python train.py --n_head=6 --n_kv_head=2 --positions="learned" --attn_scale=0.177 --init_std_qkv=0.0413 --init_std_up=0.0591 --init_std_down=0.0591 --lr_head=0.00703 --warmup_steps=200 --doc_mask=true
Each number is 200 + 20 x the weight over its row's rms, rounded and kept within 0 to 999. Layers, rows and columns count from 0. The size before them is the row's rms in percent of the matrix's.

# layer 6 MLP down, 256x1024, rms 0.059, rows 43-93, columns 960-1023
099,208,198,195,193,210,208,215,186,230,199,174,213,214,201,186,207,231,192,223,216,232,223,218,169,197,220,207,240,180,224,214,208,180,217,210,234,207,156,184,174,189,195,198,219,204,195,178,230,184,198,176,209,205,214,191,160,211,216,199,216,213,236,164,187
103,195,195,198,172,228,156,228,197,213,199,187,208,179,192,200,198,186,208,191,186,178,221,206,198,204,210,208,211,201,237,206,189,215,228,195,210,162,215,194,241,232,162,179,220,179,193,201,196,173,237,155,196,199,169,202,216,202,193,187,202,236,208,211,236
098,189,232,188,213,197,226,191,197,222,167,164,168,191,192,224,200,221,190,173,187,201,205,208,191,216,217,185,222,179,215,174,231,206,206,205,220,219,212,187,194,204,180,214,189,212,179,198,186,220,214,238,201,206,185,183,183,212,158,194,181,202,221,190,207
101,198,207,220,189,180,200,184,224,238,192,183,199,216,188,207,162,178,179,194,211,219,216,166,182,198,196,194,161,189,177,222,206,209,205,195,234,210,197,220,248,204,202,191,198,213,223,204,187,167,204,211,209,200,182,230,201,196,203,219,194,205,186,168,184
100,172,194,195,194,217,230,230,207,198,222,210,179,228,204,196,218,208,205,172,195,174,201,213,169,216,211,231,194,203,198,209,208,223,195,203,205,188,192,191,218,200,258,227,210,196,203,187,171,202,201,176,197,194,209,192,204,198,222,186,255,212,177,219,203
097,207,175,196,197,200,173,197,226,219,234,205,198,196,188,192,196,201,219,241,201,193,248,165,209,198,192,174,219,222,211,185,222,206,214,189,218,185,204,167,179,244,205,195,223,192,194,191,188,202,204,216,170,172,206,156,183,185,198,209,179,194,187,212,172
098,205,194,216,210,197,220,216,195,189,169,207,209,175,187,198,168,212,200,201,225,190,195,219,208,163,234,196,179,185,205,151,195,208,203,234,206,208,213,213,213,174,161,164,246,203,219,211,178,184,218,195,231,214,230,177,192,204,202,209,231,215,230,179,211
101,223,171,208,201,184,202,174,200,170,205,179,194,177,197,193,188,223,209,184,230,222,207,163,195,199,197,206,234,167,201,164,178,170,187,213,209,190,219,171,235,251,182,210,190,200,201,218,173,182,213,194,193,198,226,213,197,189,189,193,201,183,190,195,206
102,197,204,154,198,204,196,254,209,217,221,179,217,236,171,204,215,186,184,159,205,215,173,155,175,202,204,223,205,203,233,209,202,229,230,227,213,216,205,181,227,190,235,209,167,183,202,192,216,219,214,179,185,199,210,178,220,196,186,226,185,211,183,227,143
101,188,196,194,216,193,179,235,201,235,214,157,213,192,206,220,215,207,208,187,184,203,186,238,159,220,184,164,188,235,238,215,225,194,194,207,191,195,171,239,195,207,207,203,208,221,179,202,254,247,216,176,205,191,178,225,209,210,189,235,191,207,205,153,206
098,192,173,164,162,172,188,212,197,214,212,152,171,180,249,194,164,192,216,220,217,215,191,186,185,178,212,188,198,204,190,176,192,188,201,236,214,177,228,191,223,209,225,211,178,186,200,209,203,178,231,196,196,215,176,225,210,192,215,217,210,196,189,175,236
098,206,217,188,253,163,209,233,181,232,205,188,206,209,203,218,219,182,206,176,245,232,223,163,189,180,225,234,209,229,190,179,217,188,185,182,206,190,187,190,200,229,183,209,194,224,188,221,215,208,206,185,193,165,163,210,191,214,162,203,175,197,196,165,168
100,188,222,169,221,234,191,205,170,194,207,196,223,174,196,231,187,186,210,192,202,209,224,211,209,203,216,195,199,192,215,210,203,212,217,200,170,192,209,172,187,197,180,206,200,201,212,184,213,209,175,193,202,211,218,182,235,182,190,211,168,197,175,167,196
098,222,201,202,185,196,183,202,211,181,204,201,231,202,205,217,224,194,181,211,194,210,168,164,190,203,215,227,207,194,214,214,180,191,221,211,191,219,176,180,161,216,221,199,197,178,203,175,205,182,194,217,194,186,218,172,218,189,182,192,219,220,185,209,207
100,162,205,201,157,161,224,220,158,204,184,221,171,179,228,232,211,189,210,206,229,207,213,168,220,207,213,211,171,191,178,175,213,201,238,222,190,187,175,204,179,216,164,166,237,202,223,218,192,233,183,207,191,188,195,203,206,193,184,210,226,194,196,212,191
106,221,231,217,230,203,139,176,194,206,176,204,206,192,202,190,181,208,159,171,216,200,152,217,217,186,206,212,185,227,194,210,209,183,177,221,203,208,166,206,221,217,204,190,204,204,216,184,219,176,186,199,219,192,197,165,196,205,171,163,201,182,204,220,201
100,212,182,178,195,191,184,182,198,149,223,162,173,179,220,234,204,185,195,191,227,204,195,191,219,194,158,199,207,194,187,213,157,251,180,204,195,210,231,188,225,216,173,195,204,216,221,213,211,204,199,207,197,203,204,208,181,194,199,181,176,205,172,155,192
097,173,195,196,192,198,196,201,215,216,229,215,209,185,237,154,195,207,193,173,182,208,205,176,226,190,218,237,215,181,209,239,202,179,201,205,185,201,253,226,180,204,198,170,207,177,205,208,225,183,193,177,214,195,208,185,220,213,199,170,191,218,209,209,202
100,173,164,190,232,174,224,219,206,186,190,213,187,209,200,185,196,207,207,228,207,207,180,176,187,187,217,211,184,178,178,191,166,190,194,227,208,192,186,214,191,213,186,235,201,196,206,189,223,235,217,191,203,188,220,205,204,201,217,142,222,197,186,192,224
098,203,182,210,187,201,237,211,214,222,176,203,221,221,178,174,177,160,191,207,199,151,210,215,179,201,224,203,190,188,215,199,202,193,209,192,196,186,215,176,162,201,210,205,194,175,181,219,177,231,210,188,215,182,202,212,180,196,205,211,185,197,179,176,210
103,161,202,223,168,191,177,171,196,176,206,162,173,188,226,193,230,183,228,198,174,203,204,185,190,240,196,210,181,182,183,182,208,215,202,194,190,181,217,228,250,195,211,229,166,210,209,170,192,242,206,221,189,204,168,209,200,178,201,187,227,168,192,251,190
103,180,206,213,186,207,215,171,130,209,198,215,208,228,223,208,193,211,177,228,191,194,193,193,227,190,212,174,190,186,190,217,209,196,208,197,210,194,185,173,214,183,173,225,206,247,161,211,221,214,198,185,208,179,187,206,183,202,231,180,202,189,221,239,193
101,199,187,194,218,255,218,210,219,168,182,191,228,259,196,234,214,188,179,173,209,207,180,167,226,183,177,219,213,190,185,211,220,203,188,192,197,205,216,195,199,213,243,236,233,177,202,185,202,178,187,172,192,168,172,198,200,168,190,203,187,185,196,193,199
104,173,199,170,194,219,242,200,207,186,199,162,176,246,186,157,228,220,205,165,192,223,167,208,243,208,229,175,229,157,196,208,207,228,175,182,188,197,180,175,175,199,212,212,198,182,204,181,223,164,192,203,199,184,201,191,189,182,185,182,252,186,191,173,190
103,170,179,191,211,189,191,173,167,228,208,194,165,207,171,214,186,192,166,178,190,203,183,212,218,207,220,242,188,184,197,193,176,241,196,171,220,182,165,209,198,210,182,208,154,203,205,186,218,177,214,191,210,197,214,187,214,181,191,210,216,195,209,163,225
101,233,201,200,194,226,161,209,202,185,236,175,239,199,181,184,174,191,190,248,186,182,235,205,217,203,184,171,190,213,186,198,204,218,178,182,187,188,180,201,197,196,215,221,187,215,207,236,174,202,199,182,192,214,222,211,204,189,218,205,189,219,230,190,187
098,221,205,177,168,212,224,215,203,226,175,188,222,218,225,206,193,229,216,193,193,175,195,198,204,210,201,170,207,227,187,194,241,210,204,189,217,182,219,239,169,191,202,207,214,197,183,203,209,199,198,172,179,219,197,187,196,233,223,207,158,194,223,212,215
102,213,191,168,175,242,202,173,220,153,199,210,183,182,208,208,196,187,194,227,213,195,188,203,202,184,225,203,223,204,181,191,231,178,195,157,224,211,180,182,169,192,200,182,198,194,185,165,194,201,218,219,205,195,181,213,233,175,210,215,196,246,211,197,205
102,209,235,202,216,199,169,211,194,191,186,194,201,206,155,179,208,198,218,211,167,237,237,192,181,230,188,192,192,190,192,171,233,181,211,223,216,205,218,209,201,182,221,196,176,182,192,231,214,160,214,215,188,179,149,206,200,210,187,225,218,209,171,193,177
099,205,223,217,193,216,199,167,202,216,204,205,184,200,197,194,208,206,185,181,202,232,185,172,199,209,201,204,207,207,199,219,183,227,214,225,190,174,155,188,180,189,180,206,184,179,194,177,200,189,224,182,160,250,194,202,215,221,219,193,200,189,190,207,155
101,224,193,200,213,235,169,205,172,198,219,177,233,211,199,170,195,190,229,190,233,197,223,211,235,225,185,186,209,195,228,206,231,199,160,241,210,197,139,199,208,186,175,190,213,198,211,197,209,188,206,197,205,184,182,210,200,188,226,214,185,189,194,196,197
100,227,218,181,225,189,215,169,194,207,179,207,200,171,204,225,189,212,209,229,173,165,218,184,181,206,182,204,182,218,234,232,167,189,207,192,223,189,213,189,195,195,218,210,211,158,171,192,207,169,197,201,197,196,197,151,184,237,208,190,202,208,195,209,222
099,192,227,217,190,188,190,202,187,195,170,198,195,221,206,228,224,201,211,202,175,172,187,201,185,149,217,204,163,165,183,199,198,191,249,176,223,174,192,191,209,222,199,197,160,211,220,213,218,222,187,185,192,152,221,201,191,177,206,194,183,219,203,173,196
097,194,217,212,181,154,175,201,184,232,167,206,212,214,183,216,191,186,201,202,199,197,183,201,189,178,199,177,159,215,209,183,203,218,198,200,193,227,228,221,178,184,181,209,218,185,153,220,221,233,198,192,215,181,188,212,192,162,229,216,224,221,172,219,177
095,177,222,185,180,166,185,185,216,198,247,209,263,210,207,221,169,227,198,213,176,166,202,241,160,173,193,208,211,191,207,194,180,180,210,196,244,197,175,183,206,224,176,172,236,212,130,213,149,212,176,204,171,206,232,171,230,210,210,223,194,234,197,214,206
103,190,224,222,186,181,225,205,200,230,197,197,177,189,175,210,215,205,201,208,208,207,226,185,223,211,196,198,229,218,192,195,218,216,237,216,230,199,217,153,196,222,200,195,212,180,211,224,192,204,212,181,208,256,199,173,214,191,201,213,201,204,165,174,147
100,188,207,192,169,221,203,211,198,182,186,196,186,167,169,207,226,181,208,156,189,206,184,209,189,208,211,158,171,198,234,192,213,227,194,219,238,265,148,216,188,184,161,215,182,208,196,190,198,216,206,178,211,198,228,213,222,197,182,208,206,213,182,217,212
101,190,202,181,209,206,209,221,195,195,184,195,218,221,194,180,189,160,182,214,208,156,160,170,201,191,216,212,156,205,208,217,208,187,229,229,196,180,185,188,209,189,211,198,204,185,174,170,196,209,198,187,197,207,187,242,206,179,228,181,187,190,205,178,225
104,180,242,196,200,211,225,206,172,223,213,183,206,173,202,231,202,178,175,148,186,238,194,189,205,206,179,186,180,203,214,193,246,167,194,170,165,232,207,198,182,200,159,210,191,226,197,197,207,187,195,229,215,201,203,206,196,202,157,162,224,206,186,200,177
100,217,253,185,183,202,186,209,198,208,196,183,179,218,169,178,209,193,189,199,189,222,235,209,186,187,189,196,233,195,185,195,209,192,179,191,220,211,224,217,202,225,226,162,234,213,207,220,190,215,206,143,180,198,207,242,193,185,201,222,155,209,189,176,213
103,201,177,177,214,231,230,206,183,202,202,186,246,182,203,181,197,201,197,194,198,218,168,179,193,198,216,169,191,189,204,202,202,175,164,206,187,209,207,162,188,190,228,219,189,177,189,179,194,207,219,194,160,192,196,228,198,184,195,202,200,203,207,227,192
100,190,180,197,170,244,176,204,157,198,223,192,200,213,206,217,209,230,200,165,220,199,212,179,228,188,180,206,231,188,220,185,230,163,178,231,225,217,195,220,169,236,183,192,177,220,214,230,190,203,200,191,161,181,173,202,187,179,198,196,194,192,166,196,171
094,204,222,194,196,217,202,198,193,191,196,203,151,220,210,185,199,197,198,183,206,174,220,188,219,216,213,218,198,203,185,225,257,182,192,236,207,193,202,182,223,190,204,210,182,180,191,188,200,180,223,198,181,192,216,186,204,206,190,195,225,202,185,205,159
096,222,213,207,200,225,193,191,209,190,192,206,221,227,200,206,188,212,213,212,163,174,220,208,205,234,245,161,218,196,214,206,213,221,218,208,196,195,216,210,231,184,189,184,170,191,205,216,231,200,198,180,196,201,204,202,194,210,218,215,216,224,221,196,222
102,195,179,225,201,184,254,180,182,189,190,196,221,203,189,204,212,211,193,188,195,180,214,217,224,191,197,200,192,193,220,209,192,204,206,222,224,201,165,204,189,211,191,222,231,189,180,179,236,165,208,207,245,197,177,176,186,183,201,196,189,214,172,197,210
098,194,225,184,236,193,202,188,214,222,218,221,179,156,194,186,183,232,182,230,221,212,212,218,183,216,162,190,198,214,176,181,187,211,224,196,219,210,243,205,198,223,202,208,238,193,180,209,185,188,196,172,193,198,191,190,196,186,205,196,210,196,180,220,229
102,201,155,225,174,190,203,147,239,203,208,159,174,222,188,183,205,195,190,194,217,233,235,215,232,205,176,186,260,182,211,215,181,221,221,198,178,210,179,196,181,195,205,211,258,218,218,167,215,209,183,229,213,155,188,221,189,188,167,220,227,206,183,170,192
103,180,195,215,174,212,199,212,231,221,199,222,207,193,191,197,159,197,209,200,180,171,223,188,218,225,207,215,182,208,187,206,215,190,196,147,199,202,172,174,208,195,190,212,168,177,196,226,197,181,192,208,183,187,236,218,184,208,198,194,195,208,173,203,191
101,142,191,217,181,206,202,221,206,199,199,201,200,227,189,182,188,171,215,162,184,187,206,215,187,181,202,195,198,201,221,198,207,221,180,170,202,202,221,198,187,213,237,195,188,208,191,172,204,211,220,174,190,185,187,168,219,165,197,201,215,217,200,182,217
105,187,202,164,194,186,191,176,231,150,185,190,198,191,231,219,188,166,186,218,175,199,202,179,241,211,206,182,163,202,166,207,208,211,167,186,191,181,233,241,142,254,195,174,184,204,188,247,199,192,202,208,175,218,233,193,183,192,174,188,214,230,193,208,210
097,201,185,224,213,185,176,179,186,212,242,208,215,187,195,150,222,153,203,208,211,232,209,194,209,210,180,202,202,189,201,220,197,200,153,250,213,201,211,202,173,191,233,216,177,204,200,168,180,189,216,197,211,177,155,216,215,201,180,210,231,200,199,202,163